From a checkpoint of a small transformer trained on Wikipedia.
Size: 10 layers, width 256, 4 heads of 64, MLP 1024 ReLU, vocabulary 2048, 9.01M parameters.
Each number is 200 + 30 x the weight over its row's rms, rounded and kept within 0 to 999. Layers, rows and columns count from 0. The size before them is the row's rms in percent of the matrix's.

# layer 6 MLP down (transposed), 1024x256, rms 0.175, rows 413-440, columns 128-255
095,258,226,182,226,232,258,195,201,234,199,240,168,201,175,214,151,204,187,192,237,163,205,246,159,183,207,251,306,270,183,231,174,250,222,231,249,205,267,210,184,202,168,134,201,254,192,219,237,218,195,201,189,217,149,192,186,236,183,203,222,223,209,201,175,192,181,230,236,210,223,211,178,203,246,244,198,185,223,208,184,137,185,182,216,174,202,144,210,191,202,198,196,136,231,137,202,189,182,247,221,169,251,195,214,212,186,257,239,200,181,185,224,182,199,228,198,218,206,164,217,172,220,158,198,179,195,189,201
099,154,188,221,154,201,185,211,176,177,242,195,178,210,179,172,202,185,212,187,158,207,227,230,175,209,187,212,195,229,213,201,215,206,221,155,222,198,128,154,128,153,171,196,183,204,180,206,174,228,239,258,220,199,186,225,230,229,196,213,191,267,225,205,234,215,192,184,192,210,216,207,231,198,204,214,197,190,246,139,221,155,179,230,197,225,246,153,234,222,180,226,194,242,224,142,228,153,172,150,195,208,158,210,207,151,185,215,203,261,229,167,242,195,159,187,168,157,202,229,264,195,183,173,246,163,219,212,218
104,204,131,226,218,197,264,183,253,224,187,244,186,203,209,226,231,277,155,209,256,214,168,188,182,202,178,182,263,225,174,188,192,241,217,163,194,203,182,231,199,160,183,168,195,232,216,186,169,144,113,219,213,170,182,237,229,220,211,166,208,185,198,273,216,212,246,186,206,192,200,168,194,164,213,218,182,160,132,177,157,199,214,240,191,206,151,190,240,210,219,153,181,221,184,167,194,198,230,242,270,155,178,198,191,189,179,218,164,201,190,222,183,213,177,164,231,197,223,202,323,198,218,192,203,161,205,195,179
092,220,207,230,154,236,205,242,292,187,254,246,162,117,162,210,165,184,157,242,276,225,163,158,156,184,184,224,188,171,250,220,177,208,215,210,167,204,204,187,192,162,210,204,185,185,190,185,198,179,203,190,197,151,210,136,172,235,173,205,186,212,199,228,185,167,236,169,214,198,158,258,182,231,205,170,175,208,175,211,150,151,218,205,140,219,144,151,179,179,214,229,177,227,224,174,207,258,218,240,214,177,179,174,204,192,160,155,192,205,208,206,213,170,171,181,199,165,187,194,179,209,178,180,206,186,217,188,195
098,202,202,181,173,246,214,257,136,153,189,163,160,189,171,195,209,163,179,242,217,211,193,220,244,147,275,206,150,215,157,210,205,186,188,211,199,248,228,163,241,229,156,242,139,264,200,210,212,212,235,233,226,228,237,235,224,221,222,175,224,178,204,221,194,188,205,205,249,196,178,221,163,189,171,195,184,204,207,201,220,134,200,206,197,244,185,205,202,177,172,236,210,186,220,205,213,212,221,188,157,194,201,164,177,223,201,235,148,228,211,176,214,210,176,226,223,182,197,221,188,245,237,209,255,178,208,155,184
098,256,165,229,181,182,205,211,191,235,217,163,204,202,178,223,205,203,194,163,218,180,164,209,191,211,216,154,177,180,224,248,184,191,243,195,116,193,224,223,179,191,189,193,176,234,221,240,206,185,255,169,223,178,160,217,165,241,210,221,214,195,188,230,245,184,216,206,216,213,236,136,178,169,221,183,245,189,222,222,118,216,211,209,216,181,145,196,197,222,186,153,210,228,217,206,177,213,219,186,217,241,194,191,137,186,227,178,197,172,233,181,237,200,224,206,193,205,181,204,204,132,212,172,184,220,231,231,168
095,232,186,226,236,226,214,188,193,249,161,219,205,195,258,229,197,204,146,185,277,212,240,198,142,223,247,171,238,209,201,167,248,166,201,171,231,203,147,280,243,170,225,212,212,196,212,227,202,184,195,247,159,189,164,205,188,175,182,144,205,263,243,185,183,177,179,210,266,245,205,214,227,184,189,246,216,196,234,165,144,165,197,140,217,168,225,227,191,150,234,206,165,171,195,223,147,199,240,189,196,207,199,167,223,178,168,173,168,153,218,211,236,204,202,175,181,258,191,195,208,216,204,193,249,191,204,157,248
095,194,190,220,180,126,175,188,197,187,193,171,181,194,207,278,182,226,208,241,191,187,260,218,183,177,207,234,141,191,187,196,220,204,225,170,182,227,217,174,226,175,207,218,185,169,200,213,178,223,135,192,197,219,156,244,214,204,210,188,171,219,227,193,203,201,216,249,235,153,201,180,189,202,190,232,203,171,209,209,206,175,172,125,184,192,171,226,244,129,190,180,198,220,132,190,238,216,196,143,237,204,164,164,162,216,161,243,219,243,170,223,152,241,184,215,181,241,176,206,184,132,121,262,205,216,192,193,189
105,235,237,206,208,199,218,190,199,127,219,177,195,176,215,206,163,217,210,186,158,232,237,173,199,200,177,219,157,225,212,193,261,164,220,151,190,252,213,163,168,195,197,249,168,203,110,240,173,177,218,210,201,186,253,196,220,202,222,229,167,202,228,207,202,211,245,169,205,266,163,161,199,157,202,158,118,194,220,213,182,190,220,164,240,204,213,152,147,184,251,171,213,224,183,184,171,226,182,187,188,178,188,232,180,165,229,203,184,193,193,206,231,188,158,163,231,236,161,256,210,224,160,183,249,196,210,259,204
097,226,215,271,205,218,257,210,178,229,256,196,211,242,163,178,253,154,162,221,173,159,212,161,180,185,129,182,212,227,181,241,153,194,228,243,186,244,133,145,199,228,217,159,223,166,223,138,186,140,224,166,222,182,212,208,180,195,232,204,168,199,220,164,191,212,170,203,186,198,195,232,141,197,218,210,188,181,175,201,236,220,218,175,214,208,196,210,184,195,188,230,185,210,217,181,219,172,222,231,234,183,215,208,196,233,240,186,173,186,163,171,212,137,199,213,195,201,205,219,129,186,259,229,223,161,198,214,249
096,216,250,181,218,272,220,210,213,217,194,209,211,155,175,184,207,202,220,204,242,262,158,212,198,211,188,227,225,217,221,237,210,194,230,209,189,217,230,183,193,178,160,165,187,241,193,182,180,181,231,188,180,171,200,237,175,152,200,224,206,216,196,223,179,175,235,193,189,206,195,174,170,169,133,141,226,205,252,169,207,173,222,192,237,216,198,212,204,203,224,136,210,202,164,213,235,233,170,261,217,228,189,227,252,197,230,184,172,185,253,169,168,211,192,199,195,219,161,212,135,190,257,191,168,210,202,196,170
103,212,166,141,221,200,161,231,195,189,200,175,206,222,189,183,195,136,185,256,239,243,282,135,181,229,222,207,239,192,179,157,216,120,257,186,204,215,196,149,174,179,214,204,203,193,197,177,234,186,215,201,290,206,189,178,270,230,207,246,191,186,172,232,176,224,187,186,219,214,223,216,196,160,213,165,193,190,190,225,189,180,216,123,190,177,207,171,154,192,219,210,172,189,193,184,202,213,258,133,192,227,220,186,192,192,190,188,200,195,188,185,180,161,185,178,251,177,197,203,161,206,176,201,236,150,188,195,204
097,240,216,227,188,229,176,183,171,189,157,134,148,208,155,226,195,190,169,219,195,187,163,149,178,171,178,235,167,191,178,191,185,190,201,201,169,150,182,169,148,188,209,244,202,224,187,186,172,155,191,244,193,160,188,181,215,177,190,235,208,235,243,121,149,234,167,153,214,212,191,245,185,206,184,182,152,183,188,199,249,187,213,206,231,182,204,194,149,299,174,243,174,214,200,217,195,223,226,200,235,203,194,183,180,221,221,159,214,231,203,167,218,197,144,232,215,182,130,201,233,283,171,239,173,212,186,168,217
093,218,228,223,168,159,168,237,212,198,224,180,197,255,232,184,224,275,192,184,210,217,243,177,168,244,195,211,204,141,216,181,220,223,191,248,215,203,211,245,200,166,130,179,176,211,235,185,236,156,184,205,197,163,189,203,222,227,199,197,217,253,236,119,202,216,210,192,163,217,153,175,214,186,239,205,192,130,213,240,216,192,223,189,220,190,179,197,179,214,194,179,155,206,214,207,179,220,177,179,251,206,203,167,214,193,192,225,183,223,187,191,218,181,192,145,172,154,147,158,234,120,209,247,197,211,204,201,209
100,218,206,174,177,148,191,120,202,203,173,202,206,178,234,194,154,174,191,138,162,143,188,208,199,213,183,234,253,189,197,144,190,224,181,163,203,141,181,247,204,167,201,143,230,180,201,187,196,207,179,183,186,177,191,193,161,153,192,176,183,248,186,182,183,201,249,198,170,200,202,250,216,250,183,230,140,193,207,204,219,203,167,179,229,196,226,203,195,188,260,172,214,150,221,174,209,144,204,216,231,238,170,176,225,197,157,168,223,223,189,244,167,213,249,201,189,195,242,246,196,178,187,192,241,174,176,131,212
101,177,233,239,234,199,181,155,195,223,214,186,203,187,219,167,219,169,221,228,191,220,209,185,183,240,208,211,219,253,263,151,221,195,187,172,194,182,189,217,190,214,229,193,208,156,221,171,213,200,165,246,201,184,216,223,124,199,193,185,209,138,197,186,172,219,180,237,183,127,185,238,230,169,234,194,204,170,249,196,200,179,203,137,241,237,231,215,257,199,242,174,194,188,189,233,187,210,231,223,186,155,182,167,173,263,153,168,208,157,200,178,274,241,130,206,198,239,171,216,222,168,189,154,244,189,195,205,184
093,218,242,242,166,172,237,163,186,192,198,195,213,200,196,230,222,205,208,198,221,212,215,250,206,221,202,154,199,236,204,194,242,164,251,159,202,200,209,185,197,217,215,144,207,210,197,208,213,156,177,237,164,163,182,194,138,211,206,174,145,235,158,124,241,150,242,219,209,208,224,230,193,160,184,199,173,170,205,239,172,153,197,187,154,227,197,199,230,190,248,147,206,237,199,186,215,178,182,205,214,177,196,185,258,219,225,238,215,228,205,213,213,159,240,198,209,195,229,206,172,176,178,212,229,254,178,217,226
089,168,219,150,212,218,185,203,183,209,203,238,178,203,238,193,208,173,177,221,169,174,166,218,214,175,204,175,164,200,187,184,207,177,169,190,179,168,201,214,203,183,208,171,139,250,221,206,199,211,193,177,178,197,267,184,200,197,233,206,182,208,250,176,210,214,180,150,184,172,162,156,187,192,168,238,240,170,185,200,202,164,170,223,198,198,213,240,167,227,150,181,245,223,226,212,231,226,128,198,173,196,226,232,197,227,213,203,202,195,184,184,193,206,175,240,199,178,216,179,255,211,167,234,187,210,124,219,190
123,227,193,234,247,181,161,196,222,205,183,189,223,197,189,199,189,212,161,181,174,183,164,220,244,181,178,204,176,215,238,218,199,196,198,165,250,194,224,230,224,228,197,215,197,203,198,156,172,189,201,220,219,221,244,170,269,168,193,173,208,248,212,181,164,203,232,167,182,195,180,148,196,211,141,165,189,212,236,184,259,206,137,232,188,131,182,217,133,215,224,172,202,210,183,302,194,168,140,245,246,179,139,204,256,263,182,237,169,219,211,224,154,204,196,223,185,163,218,193,201,183,234,204,193,216,228,166,202
115,194,208,200,194,208,151,217,174,192,233,242,231,179,215,214,192,212,147,246,172,192,196,257,252,235,196,192,210,244,122,201,194,175,226,207,228,282,220,212,202,211,211,213,208,198,189,180,229,218,192,184,197,174,119,183,207,232,212,265,196,215,249,156,217,205,140,207,181,224,214,260,160,213,216,194,279,175,159,178,233,199,220,169,161,220,167,226,204,191,185,263,261,221,195,187,199,167,223,198,190,162,185,245,235,205,190,181,207,180,163,251,205,209,226,224,111,189,103,174,214,185,208,145,204,257,219,207,230
103,181,206,233,237,237,206,200,197,214,237,158,230,199,227,130,183,197,201,183,183,212,186,251,180,227,234,199,179,183,180,221,196,195,237,196,250,236,237,232,167,161,242,183,234,172,114,194,210,203,189,211,223,195,157,228,220,178,227,188,209,219,173,222,234,244,187,202,167,171,194,243,188,273,167,225,157,185,198,162,207,222,156,218,197,204,151,210,208,198,183,216,168,190,151,199,226,205,202,190,160,228,173,196,209,163,189,247,256,224,174,253,201,162,220,208,244,246,225,231,130,166,178,207,211,201,202,201,213
112,178,222,187,197,229,199,218,182,212,165,201,171,216,183,91,182,187,189,186,203,225,191,206,210,215,194,226,256,215,143,199,147,197,172,209,152,161,270,228,178,218,223,236,258,212,185,175,170,220,188,225,196,243,159,203,225,198,174,194,188,218,196,181,212,207,180,212,151,173,219,209,206,197,211,210,185,196,219,184,196,215,247,177,230,223,257,193,231,234,215,173,145,212,222,173,177,187,194,166,239,175,241,189,197,208,176,210,283,186,201,186,208,211,207,225,217,233,263,168,192,194,203,222,183,139,168,268,204
110,177,141,188,212,134,193,224,275,222,191,167,194,161,204,194,155,209,224,167,166,211,245,181,199,221,176,242,236,190,243,228,189,219,169,182,191,219,266,159,174,183,191,231,140,144,179,228,178,216,244,209,204,205,226,213,210,197,226,166,195,213,238,228,217,192,176,188,161,228,164,200,224,248,228,163,236,180,213,221,195,202,232,191,178,176,196,172,137,223,213,138,206,197,135,259,225,202,178,226,194,205,193,245,163,230,208,168,223,253,217,214,193,218,137,189,180,198,224,199,144,210,202,190,211,165,139,205,186
104,236,208,152,196,227,193,227,165,185,158,201,220,208,215,197,286,202,159,178,194,285,207,223,216,191,244,239,237,212,161,169,188,222,234,173,150,202,184,193,225,228,197,176,148,217,225,210,208,192,241,207,196,176,208,248,227,212,248,210,180,162,236,237,166,198,225,228,183,212,169,215,191,222,202,216,287,163,178,192,187,253,241,183,194,174,163,218,177,213,187,174,221,213,167,225,224,209,156,184,176,222,187,199,159,220,231,181,201,253,178,214,152,204,200,189,201,213,236,221,162,227,192,184,196,144,186,187,140
092,215,115,218,218,193,226,224,204,222,186,203,160,196,189,239,197,227,178,256,195,182,225,144,200,209,186,240,179,198,187,181,256,217,163,147,218,203,182,198,142,181,230,214,166,259,199,200,148,219,206,183,265,172,176,154,192,228,164,198,150,201,240,195,147,184,132,225,186,157,176,223,172,201,194,194,183,247,247,221,224,200,156,201,225,191,171,254,201,216,205,243,248,142,253,168,172,232,233,188,234,196,158,193,217,191,187,218,193,228,157,181,246,179,236,212,193,188,196,168,189,211,185,183,212,170,178,148,183
095,193,212,240,185,221,123,214,239,181,187,208,197,153,246,242,209,202,197,188,189,176,167,211,216,196,136,229,216,166,180,215,189,227,189,188,237,261,180,187,211,229,160,210,204,214,193,211,212,252,235,233,205,180,186,178,219,201,223,234,217,202,241,163,171,220,153,224,206,199,157,226,218,181,215,203,190,203,229,255,204,218,180,193,205,186,238,209,200,203,189,195,224,207,255,236,155,182,199,139,178,176,192,127,185,206,167,208,201,218,170,184,206,207,197,228,226,164,176,135,152,174,130,146,233,213,187,256,249
094,189,195,177,186,276,188,193,219,188,228,201,163,192,259,183,176,204,175,166,191,235,179,179,229,160,244,199,215,214,194,213,161,187,237,153,205,126,175,191,202,198,150,222,181,206,210,244,143,185,141,192,212,224,232,171,254,193,204,208,275,161,220,205,166,161,151,164,182,174,239,220,147,194,208,201,223,175,228,197,241,236,174,159,183,208,183,263,171,201,180,222,200,211,182,220,231,207,189,214,200,185,187,267,203,201,189,169,226,206,152,219,181,178,207,193,246,234,205,171,199,275,193,222,209,199,180,174,222
085,165,150,166,270,209,182,191,188,252,143,255,194,249,181,210,196,194,257,196,190,212,202,194,197,198,197,224,182,234,224,186,219,218,219,215,149,227,196,210,226,150,172,255,173,181,206,199,207,210,246,184,187,221,166,159,205,230,181,147,201,207,196,204,208,176,235,151,140,158,285,197,198,191,217,128,205,184,185,188,232,152,193,180,262,197,158,214,209,210,193,251,219,190,191,163,214,207,196,183,207,177,178,247,180,148,200,179,153,203,219,192,223,226,152,211,205,179,163,236,157,149,210,182,174,201,204,158,228
# layer 6 MLP up, 1024x256, rms 0.176, rows 414-440, columns 128-255
100,200,188,185,207,184,210,180,187,231,204,206,153,190,195,221,209,195,224,174,237,217,170,179,149,224,154,232,209,271,234,177,185,206,211,172,176,142,155,242,163,279,178,212,171,214,145,235,142,140,228,304,230,193,199,227,243,220,214,227,229,181,199,177,190,180,186,169,180,181,251,235,205,188,201,217,167,222,201,196,144,210,215,199,193,232,238,171,181,219,210,196,257,215,217,207,162,188,186,198,209,185,193,224,159,185,220,221,185,272,195,157,190,208,200,237,223,201,195,184,209,178,135,209,209,160,203,181,222
096,166,232,213,192,187,201,195,240,154,197,229,248,202,149,141,191,222,150,222,219,182,260,189,267,205,190,259,188,181,161,176,173,194,205,200,170,222,275,224,184,143,223,218,190,203,192,169,195,146,200,183,223,172,178,145,149,177,237,219,183,264,194,149,158,206,187,182,210,227,245,205,220,182,203,190,226,180,215,192,213,266,222,177,220,199,220,179,205,195,162,172,191,198,196,153,218,187,170,216,235,197,186,205,254,225,229,203,169,216,245,210,227,277,218,155,171,174,261,240,152,163,230,190,139,196,172,189,171
095,192,202,199,209,179,171,218,266,218,244,199,176,130,209,231,250,185,198,177,241,243,233,196,164,258,170,239,217,175,174,227,189,220,247,201,220,196,174,223,229,203,206,216,185,185,229,187,207,259,234,199,246,184,246,196,160,110,199,189,181,237,209,191,200,202,185,209,217,197,235,194,121,173,179,231,167,228,151,215,272,192,150,225,184,217,221,225,185,283,221,226,238,163,239,164,181,196,210,205,205,230,125,208,217,212,217,206,179,202,221,158,197,221,187,182,151,198,218,164,221,189,192,187,225,179,195,206,159
085,244,202,190,165,234,197,229,213,188,174,169,190,271,191,178,239,213,209,204,211,183,174,173,256,200,224,184,261,241,209,175,172,168,190,185,203,195,196,228,146,202,176,218,180,226,174,233,140,182,251,201,176,157,154,220,244,170,233,198,176,188,124,197,227,176,210,185,180,236,177,217,139,199,199,275,154,146,195,176,225,182,197,176,237,174,262,196,220,183,166,232,174,213,268,198,230,183,172,207,181,219,207,163,240,268,208,213,180,202,188,206,244,223,164,219,206,194,164,197,174,194,275,185,215,154,179,262,191
108,181,163,217,154,217,234,236,239,202,174,206,177,187,191,204,203,170,218,161,191,223,166,185,166,175,222,174,184,229,185,186,191,206,275,222,242,132,201,220,188,165,158,140,224,216,218,186,195,198,238,172,217,221,203,246,177,188,204,233,182,169,248,205,197,195,102,235,261,205,227,187,178,202,198,202,229,201,200,207,228,210,193,205,156,207,223,182,208,198,188,235,181,226,186,182,183,174,247,206,188,188,238,200,138,248,200,160,188,217,230,193,231,151,223,215,184,224,188,196,182,193,230,250,195,261,237,201,164
090,204,212,185,245,167,201,193,176,183,174,143,170,158,191,178,244,159,212,201,174,209,177,212,227,214,158,207,258,185,253,167,220,196,246,223,139,222,202,172,171,206,228,208,254,171,220,194,228,179,252,254,167,206,161,242,191,203,202,189,152,193,222,214,194,250,188,190,217,190,235,161,193,173,176,183,200,213,210,201,186,251,224,244,225,211,168,233,166,222,199,196,201,192,206,273,167,211,200,195,189,184,217,227,212,263,205,118,162,171,197,244,204,190,212,269,250,152,259,191,213,173,227,186,179,167,220,201,156
098,226,195,223,216,200,215,204,266,208,140,252,230,157,257,197,219,241,226,210,186,199,207,179,187,157,205,179,168,256,242,184,192,200,245,246,180,207,203,199,227,181,217,206,192,193,224,151,171,201,187,213,226,157,160,148,172,216,176,196,257,243,243,173,178,225,229,211,257,226,178,226,202,244,157,239,194,216,214,174,186,210,217,203,197,183,169,196,199,175,177,193,206,169,231,188,146,234,187,171,184,205,199,233,186,220,204,130,128,172,176,224,159,174,189,236,194,235,200,205,183,208,241,176,206,157,238,218,219
100,238,193,168,221,187,193,151,198,233,198,248,180,200,210,169,204,195,259,213,205,170,192,164,173,190,228,173,215,250,201,225,195,221,197,191,227,223,175,220,171,188,214,218,218,220,203,212,218,203,175,193,177,250,169,226,201,225,169,158,213,218,217,186,203,228,145,183,195,213,179,218,180,188,208,254,230,162,211,164,238,181,222,214,218,221,236,223,179,200,201,204,198,134,178,182,229,199,181,196,181,202,270,171,194,165,195,244,183,200,181,186,166,170,176,264,266,250,144,169,171,247,166,195,281,199,172,194,190
097,235,155,221,255,197,191,212,155,244,206,155,232,165,214,222,208,218,154,220,225,223,203,216,228,234,271,119,231,215,234,176,226,246,223,153,204,225,182,182,194,201,244,193,187,223,205,195,194,191,231,196,148,223,241,169,185,228,217,187,236,195,178,146,246,177,249,162,218,221,209,149,180,195,244,223,239,174,207,219,219,203,153,159,231,197,197,182,213,158,210,220,200,246,252,210,250,185,199,269,255,150,163,219,224,206,197,160,222,192,203,187,167,262,206,185,209,208,175,241,183,125,234,180,210,221,219,216,174
103,239,214,173,220,228,197,234,187,197,202,223,183,162,206,222,186,195,173,153,244,209,226,217,223,218,210,261,204,182,202,165,223,204,215,223,208,200,148,148,190,162,239,182,240,246,204,194,248,172,146,204,188,273,182,181,205,179,214,251,154,231,230,207,192,174,189,198,200,217,177,152,203,175,215,127,165,171,199,206,220,235,174,200,194,181,152,136,211,255,232,205,219,193,179,232,183,229,208,196,266,187,178,244,189,194,205,215,233,211,258,197,149,172,156,236,149,215,214,213,176,164,231,191,173,161,184,157,205
095,192,223,194,208,190,132,165,211,221,232,185,150,172,226,163,236,210,238,244,212,185,174,213,211,171,237,243,217,203,174,204,227,189,206,168,199,186,237,231,177,255,200,174,198,204,234,175,149,187,199,225,266,207,153,191,204,187,233,177,224,239,197,207,190,180,162,162,250,223,193,204,200,196,175,214,239,174,187,179,237,206,176,225,159,109,198,189,224,202,195,199,211,160,223,198,203,183,215,172,164,154,144,219,248,193,200,180,183,191,209,218,209,219,205,210,235,213,190,200,173,202,209,138,190,206,210,158,171
094,200,207,253,190,197,203,188,206,208,221,212,186,217,170,237,216,172,236,160,221,162,171,157,228,202,212,208,211,181,188,214,225,206,237,195,180,219,229,248,182,205,205,230,239,157,192,190,189,190,221,235,193,191,245,228,193,161,201,139,214,251,187,228,156,188,175,204,219,233,186,287,136,208,201,131,206,241,173,135,223,234,181,189,143,181,232,193,230,238,191,163,277,207,193,171,196,187,207,138,211,215,217,200,190,209,205,190,173,280,233,172,209,189,216,171,259,225,210,241,186,202,168,180,169,215,160,159,212
088,223,150,202,167,186,213,234,224,259,196,220,202,219,166,199,167,167,242,154,205,162,250,152,209,204,287,189,189,240,174,163,177,270,166,167,232,145,178,182,241,170,208,141,226,189,235,199,196,182,160,201,172,196,249,175,218,189,176,143,216,268,186,209,179,190,224,166,255,198,197,218,234,194,207,147,165,186,191,210,192,193,207,186,206,193,186,192,207,201,200,259,206,188,220,133,208,204,160,157,227,222,189,225,147,190,227,209,130,195,247,203,191,211,243,182,160,254,177,199,263,127,195,177,212,227,165,163,150
102,207,259,156,185,216,197,248,155,174,220,232,151,242,195,212,179,234,195,156,197,175,209,128,196,192,154,174,220,155,171,195,234,197,191,184,175,154,226,156,249,210,206,168,215,181,226,257,163,222,187,237,227,208,186,196,172,158,249,175,233,177,219,203,217,184,235,195,226,225,180,229,156,235,191,226,194,155,179,161,178,250,208,165,231,151,170,239,200,245,136,175,197,224,193,222,153,140,189,237,236,132,165,191,178,209,153,199,221,226,226,215,188,193,207,197,229,227,192,209,223,202,204,176,198,186,184,191,227
096,250,204,215,179,195,222,188,177,197,176,244,231,188,215,152,181,254,227,234,171,189,177,156,221,261,240,235,220,227,120,186,162,173,168,257,218,199,210,209,195,200,297,219,243,265,241,174,154,219,196,149,201,173,247,216,220,228,214,233,168,238,130,182,184,185,244,185,167,200,217,213,239,166,163,243,183,183,185,141,183,171,234,167,211,174,230,173,204,259,201,222,205,198,222,106,220,190,237,234,207,190,200,120,199,216,219,206,250,206,203,201,196,202,220,213,207,136,232,186,234,182,162,179,213,189,225,182,128
103,176,222,196,193,128,144,214,155,211,157,145,240,194,176,196,274,217,163,163,137,166,196,161,203,227,199,201,196,257,236,247,195,160,199,162,129,230,167,239,202,206,264,232,213,222,193,245,205,180,187,211,178,211,213,175,209,188,223,248,162,201,230,187,248,245,166,162,142,179,213,181,169,169,209,182,234,138,231,149,209,166,190,147,207,199,140,176,206,192,200,114,223,203,187,182,253,191,208,190,200,220,196,182,191,152,169,182,175,230,221,208,215,183,252,224,239,212,161,185,202,201,250,181,197,149,226,220,172
089,163,186,254,189,198,200,211,253,245,206,157,115,231,210,198,212,218,190,153,146,196,200,165,167,207,179,150,214,222,184,173,272,198,159,173,194,213,144,193,198,190,208,173,210,249,201,134,211,189,190,188,188,189,217,203,228,159,182,194,176,190,170,135,226,186,240,219,207,232,201,154,171,212,197,229,200,188,177,211,119,190,160,190,189,250,204,204,225,183,226,219,178,202,218,218,188,171,209,192,155,220,166,185,181,189,158,160,178,234,138,186,224,203,147,218,241,210,195,205,231,211,241,136,194,200,203,169,204
099,196,201,217,190,182,179,179,212,214,179,173,190,187,210,159,174,179,156,199,171,227,205,188,187,185,235,193,131,236,159,218,183,218,185,208,187,236,150,200,196,211,163,226,101,184,195,188,200,148,195,240,157,201,165,263,248,217,206,243,208,187,187,233,218,193,254,249,221,178,191,235,207,228,222,255,191,172,151,241,219,205,195,184,224,186,196,190,146,195,213,207,235,204,226,237,174,199,205,194,222,196,258,203,185,236,190,207,184,224,192,232,176,186,193,213,132,233,200,228,220,192,211,198,191,185,174,218,164
093,197,177,153,194,267,185,269,221,250,206,228,151,200,213,231,199,207,222,192,210,170,214,193,180,196,227,194,189,203,152,228,237,199,209,213,161,201,207,256,213,201,194,233,220,171,238,217,164,247,224,221,219,233,148,188,241,204,198,223,183,187,203,236,217,164,194,195,188,163,211,222,200,193,221,215,221,130,231,190,219,160,176,185,198,206,244,225,253,196,201,213,121,230,267,176,203,124,222,184,185,170,218,172,258,181,159,150,171,205,225,249,273,230,217,221,180,258,224,234,196,193,208,233,238,215,189,159,241
100,203,217,174,235,149,217,211,168,211,231,203,221,201,203,158,181,224,215,235,124,202,225,156,221,199,308,173,204,151,193,150,219,219,203,220,208,204,166,195,208,199,217,238,215,189,198,217,192,238,206,264,192,191,214,182,248,211,230,166,160,149,194,226,253,220,173,246,222,205,177,253,209,210,196,209,216,259,211,220,188,207,176,181,178,161,205,242,177,181,176,187,251,186,215,177,216,174,225,225,223,233,222,212,224,274,131,201,231,238,203,194,238,223,154,164,193,242,217,181,157,226,195,218,202,237,205,188,203
102,235,193,198,208,238,145,244,159,190,193,222,208,203,183,143,218,203,193,232,255,203,202,187,217,182,179,232,211,178,185,252,217,244,234,188,191,214,249,192,193,178,190,231,176,194,212,163,182,160,207,250,187,211,170,191,220,188,190,168,233,242,200,151,205,170,184,228,167,186,185,205,170,232,202,242,194,211,204,157,191,202,203,143,231,239,182,232,164,202,147,218,189,182,226,223,178,194,247,222,201,203,234,110,224,195,210,201,234,168,148,197,165,122,224,204,185,172,196,156,176,231,246,215,207,202,277,193,160
092,170,211,186,218,243,219,152,185,234,200,239,252,217,204,178,209,191,179,209,179,196,205,249,167,213,206,151,224,166,157,250,252,189,203,149,227,161,172,219,229,205,194,206,181,212,231,202,189,209,246,172,208,240,195,200,261,211,196,226,200,155,214,204,193,175,164,196,188,256,169,181,274,195,211,208,219,193,241,188,241,192,276,154,165,134,233,256,208,201,197,192,174,189,204,174,220,211,177,196,202,198,200,208,233,223,178,218,182,236,188,220,232,236,156,232,177,248,213,165,226,153,171,263,217,209,206,226,193
100,226,213,255,201,227,186,210,225,213,133,173,219,185,187,250,206,161,153,233,180,183,165,192,244,229,195,263,192,221,173,174,222,161,210,213,226,185,225,202,181,171,262,161,181,247,206,148,191,199,194,174,204,180,232,179,200,176,249,218,145,228,211,236,124,204,177,159,220,154,149,222,240,240,169,240,131,233,201,222,215,160,189,205,202,156,202,190,191,228,217,199,211,230,215,186,192,226,256,184,194,176,234,137,176,186,200,228,218,167,187,220,194,194,130,206,158,164,197,154,203,175,205,225,204,189,203,207,209
099,237,220,160,226,208,182,211,192,212,201,212,245,219,174,212,182,179,149,244,132,137,211,173,140,250,206,254,237,169,183,188,251,195,204,190,234,256,172,191,131,181,184,164,184,208,229,221,227,199,207,207,199,199,130,195,189,204,158,206,262,214,194,170,122,208,147,161,122,171,186,257,193,154,243,180,208,176,211,192,240,257,187,174,208,170,217,226,177,224,208,200,173,179,216,196,228,193,187,192,209,220,200,261,249,234,229,208,156,260,185,205,251,248,212,227,209,170,197,180,219,214,191,232,157,193,173,168,201
099,157,206,152,236,181,196,204,205,217,174,229,132,202,198,181,233,221,221,206,154,208,207,148,250,200,191,250,211,200,152,134,192,186,177,205,180,211,222,227,188,203,144,203,168,217,221,182,257,254,181,212,250,215,208,179,205,172,177,210,212,220,154,181,240,204,177,188,208,256,184,221,195,217,186,163,228,215,252,227,164,216,221,165,137,187,185,182,225,161,164,192,244,225,219,203,209,244,205,226,212,202,196,165,162,260,171,192,201,175,216,206,186,166,156,212,181,199,235,203,173,185,168,222,163,203,209,176,171
093,243,202,168,161,239,217,230,176,207,222,147,193,180,179,150,211,217,172,194,155,182,228,210,132,240,242,154,227,147,222,166,209,196,253,202,210,220,190,224,193,189,188,144,231,170,186,233,194,166,145,214,209,248,211,238,190,182,181,166,192,156,246,215,192,201,158,127,188,194,237,196,156,183,187,205,181,183,200,236,256,245,204,203,220,225,179,214,194,201,231,189,195,210,251,207,153,221,209,270,157,210,240,246,230,199,161,195,134,207,195,234,209,187,167,201,212,228,182,155,219,239,257,153,215,184,147,174,245
090,180,179,213,213,227,181,171,175,209,268,194,204,188,220,176,252,211,164,182,172,147,200,213,216,210,232,182,200,237,153,148,188,221,193,195,193,221,221,225,178,238,234,196,180,243,199,210,163,160,221,213,205,206,225,183,210,256,269,230,172,219,237,192,146,170,202,149,205,192,193,168,164,226,223,233,171,159,230,220,201,203,161,199,232,176,181,150,186,197,220,165,243,172,210,193,193,153,211,203,187,269,185,186,217,202,154,224,190,198,203,192,226,220,231,236,185,190,226,214,221,157,226,184,230,161,233,246,217